config.toml
hidden_act = "swiglu"
norm = "rmsnorm"
bias = "none"
lr_mult_qkv = 0.4
doc_mask = true
train_tokens = 252800000
Each number is 128 + 24 x the weight over its row's rms, rounded and kept within 0 to 255. Layers, rows and columns count from 0. Numbers have three digits each. The size before them is the row's rms in percent of the matrix's.

# layer 4 MLP up, 320x128, rms 0.122, rows 112-183, columns 0-63
101:153128103136119127131148165116114110140122159138074134154148115107117104110140116052118107162079166109137113176116098117136127110169162133113145175074105096104133155091175146124112109113164127
114:143141161121110099108143136137143158140115120146166124103070100142131134138132097078128114096089110114069137125113089128129136133095124120121160132164125126137114128165109132106122169140148151
099:098153142126111163128109139148129098110109107147108161141124158147082107147164133113112112083131132121104147088139132077122101126139124116141112131128152155151127131129091146173124123096127153
104:143093126101128155124139081119083130072131111115153106121127144151154125189102156156096143148085172105148130093153151171071103150098123094114140101154104112097136112131120184111136131123101104
098:115131112101149136102100135114106157111129146156160163114149154128124108132144126164060106192121131100116117161110144121097149147122156118166132164122136133096123134124130081121110088159118105
099:156142136158139113127171153144169103102130085141130121135082106138146094103129134144155158169151117154094154116149117170163128109105155143139111128154135135147101097103107157072102129186083146
101:090118101152106127132137148126130062140126151093123098135117129131176145114156122130126151105117118119140099103112119134157115118102155164191128118141150111124117117103161120126140139120108124
098:139147112075162113133137120156134111138178143128054119134124168119137137117118135144111144134110134147145102113130180125162138149095080145130170104149101115175135125112148114104125089144135131
107:128182128159096116119108141125122120168164148120170089139123105116088157097115067098135167131109145095128132148145112107116169120125122097119100106131156160133158129154137119110134122188104095
110:170155085115084119109134156104141161126161119113107168134095143110177109178103161136123176125130174136125082119126091101151127085111144132103146126112121109141162119149101136121156117154077071
097:152117151126114121107130109117096133125114106157093118123090104115173140149150117167087133122147157115190134200123121133144134142104127173131068118098126138147129126127134169080109095084159129
101:137084129128156121156121135124133142133129145123130159120074106137149079139112118151168143105155144130148182075088150139118114125119160089152139147065144107076123148160163143134128144078108119
095:119122131145133149133091121130108136146156135153134124136136076126161102135103107106111131124125116134184152133104127139112110105139141097094111135091120096173150153150132076175156127092152135
096:143116109131118127147152145079100096103162154134112138127104140171120138159148166134127121132125108128089158109097127152185104122149152141162123154077115138093081074106140103125119140131127125
096:125100144112101136133102171111152160126154133133137120112115165121148136109138135140094143091120116121120139092124093109119136157107100113163124129130135174095127130107124160096084094140160149
100:111142132102122115163129158157170124154097105145110122162110173150151145173171095125104142135091146147070097111113127142149170133130176089149115157137149136064116125182101146127126139128143136
104:091151153116103128154086132102113164149100119103154095115116154162118134079173147108178162183138146136130129159095097135104116105146134103115119098119080115135150102149131140066104142113136104
092:116118094148119096134127117114109126113123114126115178118111101119096113117130151144112140135095138109131158124127104110100128142142122085102131127109121164159160100129080140111125070116144094
104:128107154159131114122114127151175130135094096121152175119175130158109126091099102114111089116130091132116106134148129086129115120181115135164118143104114105146184100135130182143094138150156090
097:093104164106131148158108101120086114149119107084089115111111147153121085150176158140125156114127142155116111077072137092125126149110168150143128143138111131090087109141127131141120143123113117
101:133099142127133085135150100153113170112114132121123166145177144111143103084112134132124143138117134148121069134115124125119106152138126096114128150075118082140165112133165143143108094175105153
098:094111121150165166096094095118126135086169134085163116106162160172109113112096128131148150156132126105167134098104132143152116128148134119095115130171142138136122141110132153141153148115113119
097:104136103173118135129115148112110169121102139149167137164137118106103148120134144116131128161130148134114123131142102102130106141137127143076152145098105125132153136140104131109108077136139158
101:159161159157160074157175181121100148144145122110130123165128078151099122124131146121124113134148115116131125113109102140136137142130178133179119115119138190137062115120116171124096108176148131
100:165162120114137161139153159119107159135112129140149148145095112088149137107138137096101146136089124140113123177108130143100093144095109134166124089128085130127102104148132146114161120143164128
102:110138133087111088140135177117152098123106138138165124113102162145105105106138136173112071133119143125167156151164083097166107106132118102117130133130157153113060163116105143109130070177068109
110:154128138113105117112157105100097151128145100155106145110120109111121114129155162146113100120079164149160177121072104128143121135126134106118144087166128138132119169130121141114118119148169110
100:121126119089104117123156123135086084139157207149128132136122122161121072074099113079119145119162141127160137148156146123145143105107096134145145142101130108142156137111137121167121139129086132
101:108103078090141136117095121103170081123095110130121116114124147167126133147097156153164111084145096121142137147136129147132152096179121137118159112139132112123153171117093093166115158119120137
104:082158130112083126120134119105107117118157114147129124143145134129154141157151145108110131123122161194123108153111163147075123171117118195109152094124099143102146144089088138134117162099102146
099:156132124138140126167123137105109123140142122154189091122109130130103117063127152124172133172116127123119115150127190150130112093169153144108112137155096121141043078128132129116124141139121133
103:118113135118155120134159134132098120132124118129129128110141113126110174114114081132153114146174093162130108105137139127117104091149135121151149123087093149125141125114133101137164141124115137
093:084097150102143124146137072149138169114200097065104099126104148192150118162139129122103148123142099155141124130164110145128134125094123136142149153127117127119142103129148105144125127061111142
102:125108109118089137170128130086109165124139105121122116140145152126102101200115114170134114114161144098173116107131131111143110110124145193109117130106110099169137109086118118098147123106139132
109:174122155097152146079115108113110129132099116141090120154102168131135122094151130113126139097109108163161087153139094133155138111132138141144149109147189099090110140111153157144129147103130121
098:124101133103110126114115105115144119099099101112134121123120115143166145086066070123125138166128127100083132094099167127119118134164147152152090129145126094137151102154153129188160157128142159
101:116120147158156096160123120126150109064146127186106116097150139169129133125120109127146136126178117091125135138128149166143127104086118142153138138133105171171135112156151148097107097144124115
118:115158120124171105144140137158057065165150117112101104141088136101130112137140112110126141108140126142099156127144157067166132169151123095104139123123162062084156154151162104115139130107165123
084:127102125110140118140132103121134148137151105069147145124126143086118121054095092080135120124106125156172123132141132142117102162109148113145123172109142132144152157144186150122153085151122097
100:149132108088129083140133130129150118116107181115165137094166069117136109135140130128152120093130116119144150116116152119124147121172115133136153144181112117150105164112143140148121141175157124
100:073150095125170130164085116150135106150143162114142145154142146131115140129141137134106171177113115145127073112146123127069122101158137140164129137117131126090120068141150149107106123141134171
102:124123111093109188154116141118097160106162161109093146126092151150147125129159175122096129107134104143166109108148119115099119148153143108110171121145119159166136124129112126110157108132104129
101:083131101144113138124121160094135141144128099099105159122115101108113159127112137110162152127096175129116104084103117137138139130116139093110115175123113146161151137142166084068123076126097134
111:150070149092119127125089099120113194106127161152093097149111133125152083161099137158120076122121123124151107138100126131173143135132099163141146137145134074162117098146132119139126134116137124
097:107135098144078138105131154162105123115143126107124134123181119070141137133138092131130143098104127138074113137126134116153124141144170153148098121093141117164184136139130102087117136153112139
103:102118119114138129131138131139163127132123108135115187114152109078179153152144123146102114136136163110116098141116082103121119170126111177137137129108109147116105111110149119080121074120141105
092:124128120109144130113124139131123110166137122104087127081115103119149091134150123154109142095110126157114138124123116113104130116162140168052111199164090128182131140146084131161178153124177107
092:141072134120129155162153107123124180125136134166159129135101150128125171143118141111122100182164126136136108146156117102171116106083132117118132120086145121109112141104125131103117112131145132
099:106154143147122186148150131099099119140084116123131145087164092134148173171166109116119122136140148146146140109119152131095100128158089156125121140139115137108155088119179108086112139154154140
101:163110083108146109177113134124142135163140112126113140175090135153129136108158120143106095126157083103086184109152065155117123123129105174131109101136102125086117142129098119114070125135158122
095:097115120120120158113163114135137071147098134099135138108092142106119162077167146134112154169095125105108152119118104094124151132125145116126111165152117127162102099122121155126152167135159142
102:104167115128090127127171126138119108108129119137152126064168095133122099130132098097158162145108130074127121112141135122106153089114166133146098133158092118115142127139099125100138154135073121
105:094173126151126106174115092115144096111182139135122151090155122135127199112057123069133149145149139113131082128150125164128153103093129158115145153104093094176141150148117121097122119124144105
094:104076073131142122107120138119073108111090110115138136114109111119150119140143171109109103122141145162114148150116100139158136094125131146100161074171125117128059117127168162110143118135189105
097:131099120149116137109152121133132094125133099108130120148123162135111094150151097106165147100155147140105145118117133126162151091114138187105133091158152064111133112112179150155129147098142119
093:130130126120119132138115133101142142141169127091163117148087170137154167158127138131142136131147135134151099119114133165143147166087095164126148087135173152121141154090111149127117125142101155
103:101128131146096145118184137131134145097111149127120066141118114110136188120142116110090104158158151132142150104113152125146126118103120142125098141149121149126098111132125127152128134152096114
106:145151118145125176095124135147125133082116115145131119068142093175137151098154128129114096135147147129128150129119168109133120113142142188085120176169146138115210110124133160082111067094111096
100:091099109147123111111104162151086139107138113133122094145101117111125151119134092099148101149148140088101182078081129141153110117138130139141154135129136133094156190113098126111115151149119126
098:124141106150106102153116146109136128128121112145110134146103078086163126086139142100118091155111137172155152208117162120175148131104117092145145108134145157143098151142150117092132121115122102
092:125120108101147151116120132137142081155098176122158151135189098129125158185142119060157112169141111138157137112164112137150134135143139117118115138127162157120102106169136130150109159127180137
101:135156092144184179117086110079117134123097187154138152159094124130089052139126122159089118120119123105083116134163113132113110143129103129109117104108115137139109100132100132153149146137110125
104:111098143165113108135148110119101104126131121114163113130158111116128105119150123123155129140142129116150135138097134070133132115116126137162119094061156117088121100102159124109118095148127127
100:136106128152133125139108127132118121097126113130150121120135178160159172130089128109116138152155127142106153133161099143142108096110160073135135125140162127151077155116136131144129145109096148
099:095104087175146117088122101105114118099138114127146142111107132138146129136097144131108111165107126084143110172190143112116161132094118134130163087141153122127152133105090140115138094109118145
100:112118150107163159143095132151115151124146132120178167101092057129169095114100112119117143155135117129151102106147093123142113171136171129120106148131065114132145082109096102127115110126148133
090:147152203156124111137115093129105185143066093162138144137153129135123080108085112146117136108086111140131099151109103157124136141079144148128134150108194136155130132158110108150121099120070130
091:109114139162109107119145094097141115123097144142175129173122083105135191128147122177115121123151119117117126155157118119100121173156092112115143095108141143160129158128151132140128102115106106
098:154117103138107077139098120140122123153112163152135161161113150133115149142126119093162133167138086133157077121109110156140126116140133095206158117066097115131108165158105119173137106096105127
094:187121136173126127145167108149128126097175102112153126108115123122117132163160129149097114151129119158106137141118137116112178160125105132108103097165145168191125101129138146098115101142111132
090:121171113143127097141104151130133172128138153063120153188129110108155099146112096160133143147130160160150117100118117125115094141110140145119122119100115148152115145112155119112118131139096110
101:129089124107129160108128118104107179145147100147130131175134103111140158141139132144097128133149130120114118117102112072137114141134128121121119146123130110139136134102093136110171109149135140
# layer 4 MLP down (transposed), 320x128, rms 0.124, rows 112-182, columns 0-63
100:140156062128133129134212118135126148089124121129079092164160157140178113144120136094146173133123130108120154118158134091111140162160108141105102169101137102107126144123140167126148140129119116
098:129127166097181139111135129072141088120089139132140151116140120129118117111152126106123134109129135102102111132154165154103137111137131186130085150131123157114137172131139125118211108146104141
096:132133136158115119144108085179072130190084127102152158150112139125132111166124138141132113097092155090112122139162104124141123151142116147132144095134141123119082113120131093138169143108155161
100:137169124105119134097154134164138155170130130108173130136133150148090130089146137142124155138138091113148085155139109136118180116092105131113134090151093090097139175132136156107133102140169145
099:108153143109104105085101147125124134146148141170139121084150180174173142147141143071132148143112142122148135153117107091132180119109142129176120166128162160145148162087137108157119112139132100
099:119115124169098129139180104114096125106106155115110093100086121166159139125071109123124107120124113158137140136137114137078126134135139131158072106155128157149089121106092123094114160145118140
103:130145098136141110110165105099137121144152137126163170156094134159092129157103131101147155133133114137130112140149150122145137120112117124116087125137127084141151131166145121190174128097094149
099:098120120129132168131124120126135129148136179151110164119126128138128113166130171129132151164130137113120132117141142130098124148158160147093138152156144087166157139135169103155187136134188118
103:150154159123094119155160110123121093155112135098102111097131151097119162106111102130166123143155130125121123090158142127105142145133119124136135162144147123126141139123102153112158146103136131
114:145120135146125156096107148101102141194130143132087098140047120091076135135114133137176158112102134164114172103124106135108134130127107111100160143102114125150122095128088128120104137154130128
098:143123133147124091171069082156141168128120125089130100095127136161114113139102143150123147156160114128107085106133113086143103099094135129120131124116124100096097116160111112148110156122159145
100:142110129141129089153106096132076133079116134065122099114140108100157152148131097160135181125140120161131135112147151155106118132066147074120121118099117116118093123127108134140138129130085148
097:120133116094094118123130166098142127140165097140115170132117086109149113128102079065126086122114127144130141130149094118135185157135136143145122162096119143125143172105112125145134163137126127
099:162111124150123115091127118142129107163119105154169087115118134098148129130149106113178109145082155077136137186153162159109108093178135080143107099172132134129132124119155119094103164094119111
099:104079110134125155112146161144143131156124127152120152119102153097120173137143123132117171114189113094106134099118118085143143158147144090112112139149154138110121140089116138145104130120140120
096:094103126147128116111134180155141154200142132128098135175093157111145124114123088084117149147130097133118111141102124142140200160113156177159138111117149137114094101096116127140127122113100149
105:106109097069133129115137137114086156111169142127142150167133108103103135116115150120113102130118122167112098158141095165155104168109115139094130136121157088143108122124089117147111085146146158
096:134136154164094124140154135156133095108158139112131100141161155116113142118156144152142122122106125109104105095117110113150134127146083139159116106122135160057120148118148172117142104116119112
099:111170164132123154123135116131114076183103135096164133119135096131134114107099141123172110137110141135135155145125165145109115134143130116116049088112094074138144105150124135113155150124112130
097:120159110141099096155114141133115164105136157123076084120123135118147135132090117183119138102175148110088127082153120115141075126137111109165123115177141169111100174144100127103138136119133142
095:121143150117098103101106113162157127130114131109130143113144080158142149129158104102151075122108130131129132102132095127126140161117122137144139124145139130164130114152108130077122139132111129
099:145113120123106112136130124110106143165143122116173121099149114099106134121131142170098109142159113134137136107083093167085151146111142095117120124113126140124122145123088143161124183170141093
099:148135135180130099143162098107139065113101112132162126089122118127130127088126116146101049110117127136117135136096100129105137158126098108111096137102094129124144102154142144109161168126126143
101:123088105135129119128143129114169149174123131134111101181145114111136111111184109149140091146150139136112122140133152139127117179133103147131131138124139147137120136113132130155066096151149072
099:092143129179115094105092133125126132106169124084146152120169127139105094105111128138169185160137178140143131140110146111129141153114121145141176134134088099134141143153134153141145127103115142
098:125137131094143115117106114105091139173127108171162133153132115100129118104135134168165140147150146157120098140114183144081103172123146098103109135136108115143104134126076149087103121152088105
108:118130150147147084119108116133132124088178110132101137144131126139097098121098125146095152091151119091174122114104144145126159114124123141096162078079129133137114142139123123125099132111111168
097:170128122113115100145120126177124163095154136123124143117076112152103121113100138160155102159125132147115118140139106170138113123093088130124127150126135106133116107160137158090128153112128115
104:103129128113121117179174118087159130143124111139144093109148128109110114147107137196133101134128131150099079145126131125096132130121121140144130140132092118123105131139119120127098119132086118
101:090132118125100113102145122116131111120147113116120185101127104125145150125122138094154142107134142134155100152172171123146133125115136112123116118135092145130132129117156081131148146127087159
102:108129108149126105147109098143146125118126099116116124128133140112136124111078140161130214107136155113137120114144148161086108106155142127112134119169110100106087151134135117148131144097115115
105:123134127124158124110146123127130121094167141157114115070099105136132147134128112134100131108134119132110139128161134141106121130169108124179168110111146197122140112135119142099160150100126130
094:123119126105147133139127131124108135141176135114132146116123132136161154113163125136174149135137139133131139111144096106124098087101131131104167155114130113134108130099172133151125123141117129
104:157140119159128130074093126176131090163116079152119107129100114124124142127123169107103130130124147129115132128119136131160081150159130154118143082149154081135162139130131123127154155163173170
106:121139162153108158091132112114119089129138097149115127137147161169160135162106128131089116161157098129128100151127127176107161116098109171183134115139131134129056122126146139141189143130126071
099:098117108117136097149115135133133084143141118130146086123171129154148146115125113143144193137165145138138122105117063143106107132125123140101131155108150074084097108168108155090147132103143149
098:135144143102138091120105110139101136158090129096165157120132064124143100152127078131092138079108134097118150131118102091087184138147113082107110112129145133150169125144110121104141138134119100
108:161134173127113124127108152120142087077105142167139163163086136094147115148146112100131111143151125151156143139093156084119117118128092151123154164126130130116145108146111102141111098136169107
094:101093141100144048140123115130120152173114124131134142147096111133112127122109116114134099108128134161118138142140135150115172113094138135114081159148145110136119145078125112150156109082148086
099:135142147135125134089102165095154105194133118128139112117116136166110071136126124086113147161120146117117123150114125165116142094113134148124161129171146093151147130137152119126186142148136086
100:109151096155151127114146152146151143150113126088147137109156158132108156115145152122113129141090159144145088137133131109111133073111088096121153141118118127116185142114109155165078080139115157
106:137114122119106098138105131157156152052125129082141093130099111084110135118127113101116141105113114155119186167102135135147146129107127166133146152123118125083099112134135130082065148096130126
094:103126110138130131136124169116130182123193114114130092109117127119129136159130135115106092144127136110120143060126116161136161097103129164146121104169148145113113104117128092134166135076172084
109:137079142131129137088115115137163144141128186162099104109120126128106132163151146114098085167139128118133132124120095130140121108120135150183132102127126125154119118124107095157092151107124126
089:111101133105175143127108136112149151145114135164144119098132139136116156155114122126142097155163133123150073115160139088092109164147112143109124108171091166078139120128138130166110149105134093
101:144165135160102140122106138160132120146148166140098106107131158110123117155130158110153138155133143123150150115155138120119129157121114153127133134138093143121118085141110103126089084129091106
097:097116171113130151109112159114128165159109127137132109144136125112070136118110118111127152166132129132145115136149127101170099112142158102155153103160125115084158119120194149135100087102117101
094:112086106150130143168116108144122099176138113157132153126149146125104137157118151127165142120089109131094171128173162123147144096087117137128172137130148156136143130092122115104113165154135126
099:113144088097120091128117130129093126133086115113113130133156121111146128124138128113152156090144145133176071162140080103091155112142115126106098167128089111121105114150136131065147123112069145
102:152105143120131125121109092132156146146114132185149133151121111156152143128125161147077124125102117146122152108045081128116138112125149148113104063152150129084121157146111125146076122109150111
097:102102122090136125124119176117126112138093113144133120148132162083218130133116136112124121192128138149118109161096110114137088161151141140132148101106138142098128144116133122185151177181140100
090:142148115079121137106135113129131114116134146133140146154190131146127140186140144134124130142115125117121113091132126140119179140117141136121101134143176136131106139102175101132126110149109100
094:137161133105161148128166095150115170137090126165151149113146144090112138112129112103135126136113109079159128165127133128112178112140110123143151104137160140153144151183122151162107145140111115
095:143095109114119131094112153152160102090124126142111179102151146083118155106157112112133106147103119138152155101119123113104137119129126119151157155123090124131211111127094149101138137106102088
100:135166125153139153157143107140129148160120112139106102110134086107135160130146111143061163107148146126089150101123121166096140102115114150141098133132153109143127135138133136135100127128188110
098:112158148119173162145139111132134145155117141114112178139149124154102144147139139082130131138121156111153128127162130150147152131153144127116156121105128143154115181162125124133128110143101149
100:112107141121110096103116091151125112140100155142133091167126138126107101127124110135162141146161107112149136142177159090146130137161167122111144127087121156126134125113109155106146153094164104
105:114162142128139142161134091136139119152132118153141151090150061164117133100106111098090119111160108146137125136139087106118114122125089108107147093133112173127138117146149127114120108119189104
097:149105108155121110170116086120085124087119116125126117148104154125130133139105118165121113090169143204126160118108114121136123102072114135093134111082089150138102114132106121100085160116146105
097:124086169121129127123077122115103133092138118135063161133143144152127101127098154127170119145091145144128183153117162126133141167122106166115148113130115118154134112100119089130120128164121166
099:108140151096124104127090134140132085078122122120117063107112162094095152127095171080122085119101096170134078154104111123141141138116081100121163117175140133105120150164142152127131108127121147
101:094092124080130120107123134148117109174113127170140112126156132149135144138099130152132128156125124118102141174097168135142148150113137097113122146136125120130114157087127164098147096126139107
103:134124070130118116131133158144108148138143112143143108131121165123128185150118158113127118156122118088148133088152121092098113134135111166163120148178157110122103125119113128154127147094123091
099:139108116129120128132137124095146129138156101151119118109144095126130108122140137115161110131145103144145119131103172124057089126135128169134155141122115134101164137178120150179104117130146145
103:128130107139104081126163161120124135124136130110134144118129128151174131124136135155134099161147110156113092124128110142111124112084128147128153113147125151140156141135162117126153084133124149
102:116135136146151134177099119104155138185159145119151106149152133125127124118151139118090110158167111164126122125115127132183161172138141097147142125163129137125100109123157117160128094167130148
095:114157145139121125150121152148122117117106130118170168127139091171161157113128161146122118124152139072109113127136100108156166150149176183141133149120099121141098088126125151150141138135142114
095:116132142115157141132117108131128112125106148129121108140107123133106098185142100126097168116122104114120134167123121161082170161143101103121143113140086148155121112150157064134108094111145148
100:105155139138099151141136112118097120122128123096162128174162145095149168158157122138116093116159089128172116128106180135092127144162120090124158122170103151141142090128091151053123137157096145
098:124115142119121122131131076144126129160172105120148107169145112111127136057141071117141139123133095078097124150123133152121128125131135159144121135188159093123127130081168114170137108130104097
093:151116111136123170138108087126176166172134124124152128143164147134153113177075171118157138102120139178108160134134154129111151116108156146119145120134086147162116137124098104139101134117141096
# layer 4 MLP gate, 320x128, rms 0.151, rows 113-183, columns 0-63
112:107132122113097171146132105158134151099134145139124138118148114132125089154109131145155155168147109133144112114149128116108150123189086135107096124080112095152206129108126122113112148102105126
097:105144149097128160122108126161152120140158121155110142121131127105096154122140133137133124108117128138103123170159142152124102153119150197160108147153175128120131116126143170087106106075108128
096:123170143087127128156108119129157121111158177162130150095117104159121123113114141159112122144132145080137097168140102145130140110160150123147112131155089143110109131111094121061138158147138114
095:098155112104168146139136109128142144112148108174104123134141110108111145131080117122134131154123111146124122169131106146132154158131100119162156118181145152112185108157151093138120148121100078
097:121159111108113137113128130209079141099134106123152123121147152164121108147121113138153153112119101120126124084166120106133149113102105118176110115108146056097135150116124141167101117111092112
103:103170146124133164138147102149176139151107107159125110120118170110135152082101172095147151155072115126120077109122100126092166147098148131110145118106128140116114082125123112085152120147167110
090:165106112176095128088163101135118087119144156143160103123116127138142154128126108132162142085113147114145111160111114141110182149140112130129095113121117118141106112081122135178106107100137110
114:166138158089127106139106168143121131148106122117151154104164132115132096079123115124163116130130122119065110124139152139177158140141137113145084137144140122139097097145200172102142151133119099
107:094147153127132136114133162140112130167097128125108123113157146133115106131136167072115110165116133064106152142120124134144101131136162179170101144178120100145106136107145148126136144124126100
092:141139111134143136152095133138146137128123132089154114142170141120119088080091115139112113180148088135085121091137155102127173108106128146138122118078116099105140102190162094158142163152137127
092:103087139132120116118144118133095148096118158103145103111100134093074109082174137106178129129127115116120104124145130159146161154143107129134149119125170094121121098122148122178166116128120163
097:122153127124102129110140157179123101125099137111126129151099099084146130075161100084121127120124181150128129137112142139129137150108145111103120121141151118078151179128143192136125161102134089
097:128107142160125119140099142152118121145088124132125119167116133105123127129120140131126120180076151092128113082149144153116125126172173125109115134163129090151147159109146129162187146104140164
103:154119111118087185139153104158087129120101163144137153144107122136125122157116081140137122111109089084158161186181083118090190149086119102110144126123169125145152150126123123143121096104128131
088:113129103127149148141116146131144094150128137148106119118094116150096160103164159088105135145105119099117127168167112090099146195155143101118108135171142133124156136122119160154171106098116112
097:162147153098117123178155144144165175117132090165163089130137130154100129118112103145093149104153138123132122146087114100107126130136157132138102138100136145145124118108119108117125097134096106
097:106145116130181142126071132163088114118145123117122122189120130118133139108133139119150174161188112123098124120109114114120153150136135123116085118157148085083151138144140099140114160123111134
108:109178117121134165101144132127124076121128091103112088104118087156143099121092148120147135145092163130108120135108147105132148149140182135144079151179140090137122109156140134142131162141122128
106:129149130094100123189136170145139124124174113114131109095153116135135086169072090171122120095117162138088130109126146115118138174116119155155086157145119099120171108163133102114125123139148126
100:114112146119128158173063169077151111123135135060125116126150158139120114128098146115145157185129099109100110152130143149156144144162162112102103132118112095144137115122146117131144125145115104
102:100119106106117161103146141142067094085096123140151142092103150121127157115114112193173134141121141115141125140134127134157136156109101098138107141189158116154131076103133150155151110110107153
103:130177093114129122124122122147091124127174145116114107117103130147104088113147110131179159111100137125096107107183097121120169139119123097121124150127146111184117119115119124115169113134131110
090:142155145113142111093108136149120113109107116137121133115126122144112144118121125141110114130133101154146161169121097136140160125145143133145161133108184137134140168130166109143143100113152108
086:132146104118124142127101155133124096142112156144148111124085146097142178123105145106118165089090092162142133134088088125111141139125144122116111136080134139149108146118102094120148142130143099
113:132144124119095173128116121124098169133084097104123096123153094148073104143136144137170127150105156138140122179120145142104110130172165141108072135131131131116131143118096159114139127140107060
110:126105121092089094184131089136119115135117104126141130116144166101129139146096145102171161157076135102119085136113142117130125152148145121145135100113171114080111112095150116103134132135106073
100:144174127122115178147091103136077126123138110179083132175140108126138102165130147156147137132127146106115164126113131111122134121158169141121079121161152149162124096093125119115085133102135099
098:145118164131111129131152112138098119108155109114146086142131067128126103104128137164145126146150126130150118137128087089154098118140135096107133153150120117201073141095107157107122136149136144
091:120123161121118164123123132128139147118121090104070140107091081117147107112142126066140132121126112130174102126136157135090144114118106107126131125145130079125118162163129126125141114147158129
091:116140132163145098164115135159128112156103147147100135157104120138126105097117152114120147122143108106079103109141154125102137143149100109162097124139147112114119147121147124139139177119101115
106:188115109131115079128130141123102176142124152171117113152088143131109117141072160124125130122105119100156112104080089131141190107180118105090110117101153141156153116110165152160137113172176132
095:119124133103117122117143174144135140138088107155136093141107147123136100114153101121136125110099166117064133123152116047100132150134140113105124123120116099140121165129123123115139103086129115
091:123155154137143120100110144154116117147104103153128146167093126156148118122104125094075116141120138099142100108089156102101146149115129137116130133154124125142140147155103107150114158171176131
099:118102166143111134104065141144134098121122136128137109109168156128140118130103102100115172148106118113118105146151103111152182101128124142150100106153153091102138152086161131147156144117119134
110:101101163158124120145100119134085092117101153166151120140097124163103119126120124105152132081161115091131126139138124152114124127111119143114156096169155120158124117121137120126157076135065132
097:129094149107142107147110163117161129108164149133147106124115170148084147119100121135110077186162094108159101104119092138129119128101129115161132122119140128112072122068091136145119116150120114
132:096122135132076150160094109123087128147140152134160150137123112144114118127103131126182132140120170108118083128159083122114156146128133122127114130131114113148171121107126122114166086149110126
084:180142156140114114173162148148099094097146152126146058120119122152126091161102122143117118085173126091092122092122141091145139154135148111163119070110146115145124101101108140144130132105110142
097:116100142145140149160100147151151107094107119103099136150128164151135101125098113122153114119113144124166132184132130119111176123133127142118089107122133143094135131114127120112144082115106081
094:089149100089099184100100154145153107138097150129159088113116137163088100124121129075115145091140114115139121160148129123104128113137140118119120165165147112139130152140111156144168090110123105
111:115127145104130141139076113161083121153095120112145140126160154127131128144131171106184135112139116073118113114108127124090162122121123104166141121135136149170151126103158150120171139113111112
107:101129156074097139115125110112127163086124096128146100125175074163130130127139115104164135118134156129168125101117160153114116129122152155150052165154119119156131132150104175113120123139101059
117:147159145091124133130095092156142135149129126160167112156117154106107132104091136129106105161096120102119130110125114143139139110109119095141102164144164112107080099171178139125155158163110105
086:108132130152073155112128159130129104160094171156137116159164133108096125164134141134128164121111162176119159135163138135136187118127167098144113147133121096119126140115141131151113142166083118
094:117131193143129109127142110128137130147158120134102096176138139128067117146110137116152144159133110131158096105111088101090103143151147151148121088109105128148148109117089094160123100133171104
086:162130103114161147111097141137124098106132131128138132142097126111115145134184180106167155177162138125085102113135166121094113129140119118126132144121173145129138108092168150155119112133098136
117:149100126086099162128103148129130132110074101137167117113135128138141116117106175100148126136100088065102145113158142149158147147164131132135154119137131111119185119151135122131125112138098097
099:109156144139077152123111114076134118151160137122090116121134166135117124127091136142122116113127097092133115134112074155141142133171139124117116154138113144112126125143117099133177067132131136
104:108108094141095116107149163137110160117144127167156102139102098108142155142099111142141101098110168122150141156148110119138159149159188160080087133157127089128143127086079137090119110145157111
090:153086143131068101168095169152163109106130144121169119165120125132138117108100098094134078130091170126142112137155105120130109125100154143186131110141156133163164147133107143096151101159122126
099:153138143135117194116141102130110135093133148121127120115178086122107148128127142117164158158141140135101162162155099166116157136148143141103124168132125101156168102131130144134137098106121147
100:125148128081129144169149122138164122155135141114135094138106124151109109136142109111164146076099121127103121134143108131136183137125170157131122129103095109150159126137110130145134114102122110
083:117088125129137154135097130076163119142124147150145129129145137103126115111141149147109143137112154126130115143096028141117117127133155150078123139174149108167125143120131125114137123180194100
078:101111106151158115175129136141078081139123127133129109178122179119121128144148113149143090179157119149135128139122123131125129169131121127167094111095140124119094128118134111161145177131129152
084:077135122100117132111083124121173111093146118144124104089126123173097109107111137121142101148134107102156139118115115097154159116162090138077114132168143135100157156114120171188138122144138092
095:128145116034145170104103093102110127094116152101152134156127096187113108114094169109112117131119104137167148167140122143127142151120145133128131136124157126132144136121118116138132077180121117
093:144101183118143108124119118160144080134151100161139092151136161102084133128146131121115123138099112130121093104112173108148115162143129114134113155141184115112131116116168158119162125141097104
099:113114110104117146083139112156121155103089122095137104164139114104138125087130127113118111122113136097100150106099159169139145121111099144119149160135125123102125133147179131133149131142109164
099:088147132071120133094087132168149153120180100118096138110165152111127115127150133155155134108132131161137140097148116124127137121118104142156109111120119128092194134140123152118179117088096104
112:152159116139070096170159112124129075143133175153125130148079114149148098119097130142167111150157146108130114178119116120114144143161117133124108100120119111144100146083127109111214109134162116
120:108102173125114138121131151117084111151136142090143150153128153140124140127142133113170138176164120105134096127129102119074165149102105162140114121132120120122148112085131135126133113106103143
102:099139132145073108202139145129126131139105160118077136123141161105130118134108127094120150155135126141170142144098153107114160149139134146142093138105133126121128114150115103090106094111159085
127:106128137115108148148101128169070167124138174113103132178106136096138097125100139151140127197137111122120078140170132117117144148122142122127104092114097097150146108079120135132179144121123151
104:164165115138133162169099079120131124134124111121146140100126157118129132128135152125134113168104085137161109175166146158141140168112152168161114095112122117154119132118137131113172130104141103
093:135129106139101173119136121144134167142060082134137124111134113087148118161084121163090135103138119119141134111161147130134141155143129073100115112140173089118146121144084160119151150131152089
100:154108111105162130160093196125140093136133122126180128122137114143108141085128159122132134142133149112075112158134137114160176112135127172130100134131123122159171126138187161111141135175155100
104:093162155104122106095110160114130116137137144151124140128161094198133124134110098117145128112127152113112127157097128114129145111158141142115124109109131100105130089116161171119173089194111112
092:177106114092115131090104165122144102084129088157143166104172145168118100130126126124168093154138150111139119113110127148147139097174134169123114137091121145145160105114180143142170128105153137
093:158141101118138130112085133154137136122072148166133118138155133103136088098137157103170144142089160128113121156108131132131163111140123116105102104137175130120130151162142117115143171100117100
127:129100139102106147129135130125134119130134150141114065134088132149100126086117144121115149153145103114093121110128123064177148146132131106132147139137125086119154076154151122128126133095130119
093:111147139135114132099183100133093150075125108096116130141116155157117134066159118154133119115086150168192136129150126107124150174121118107085105110122127128126123141119125170151133101152150093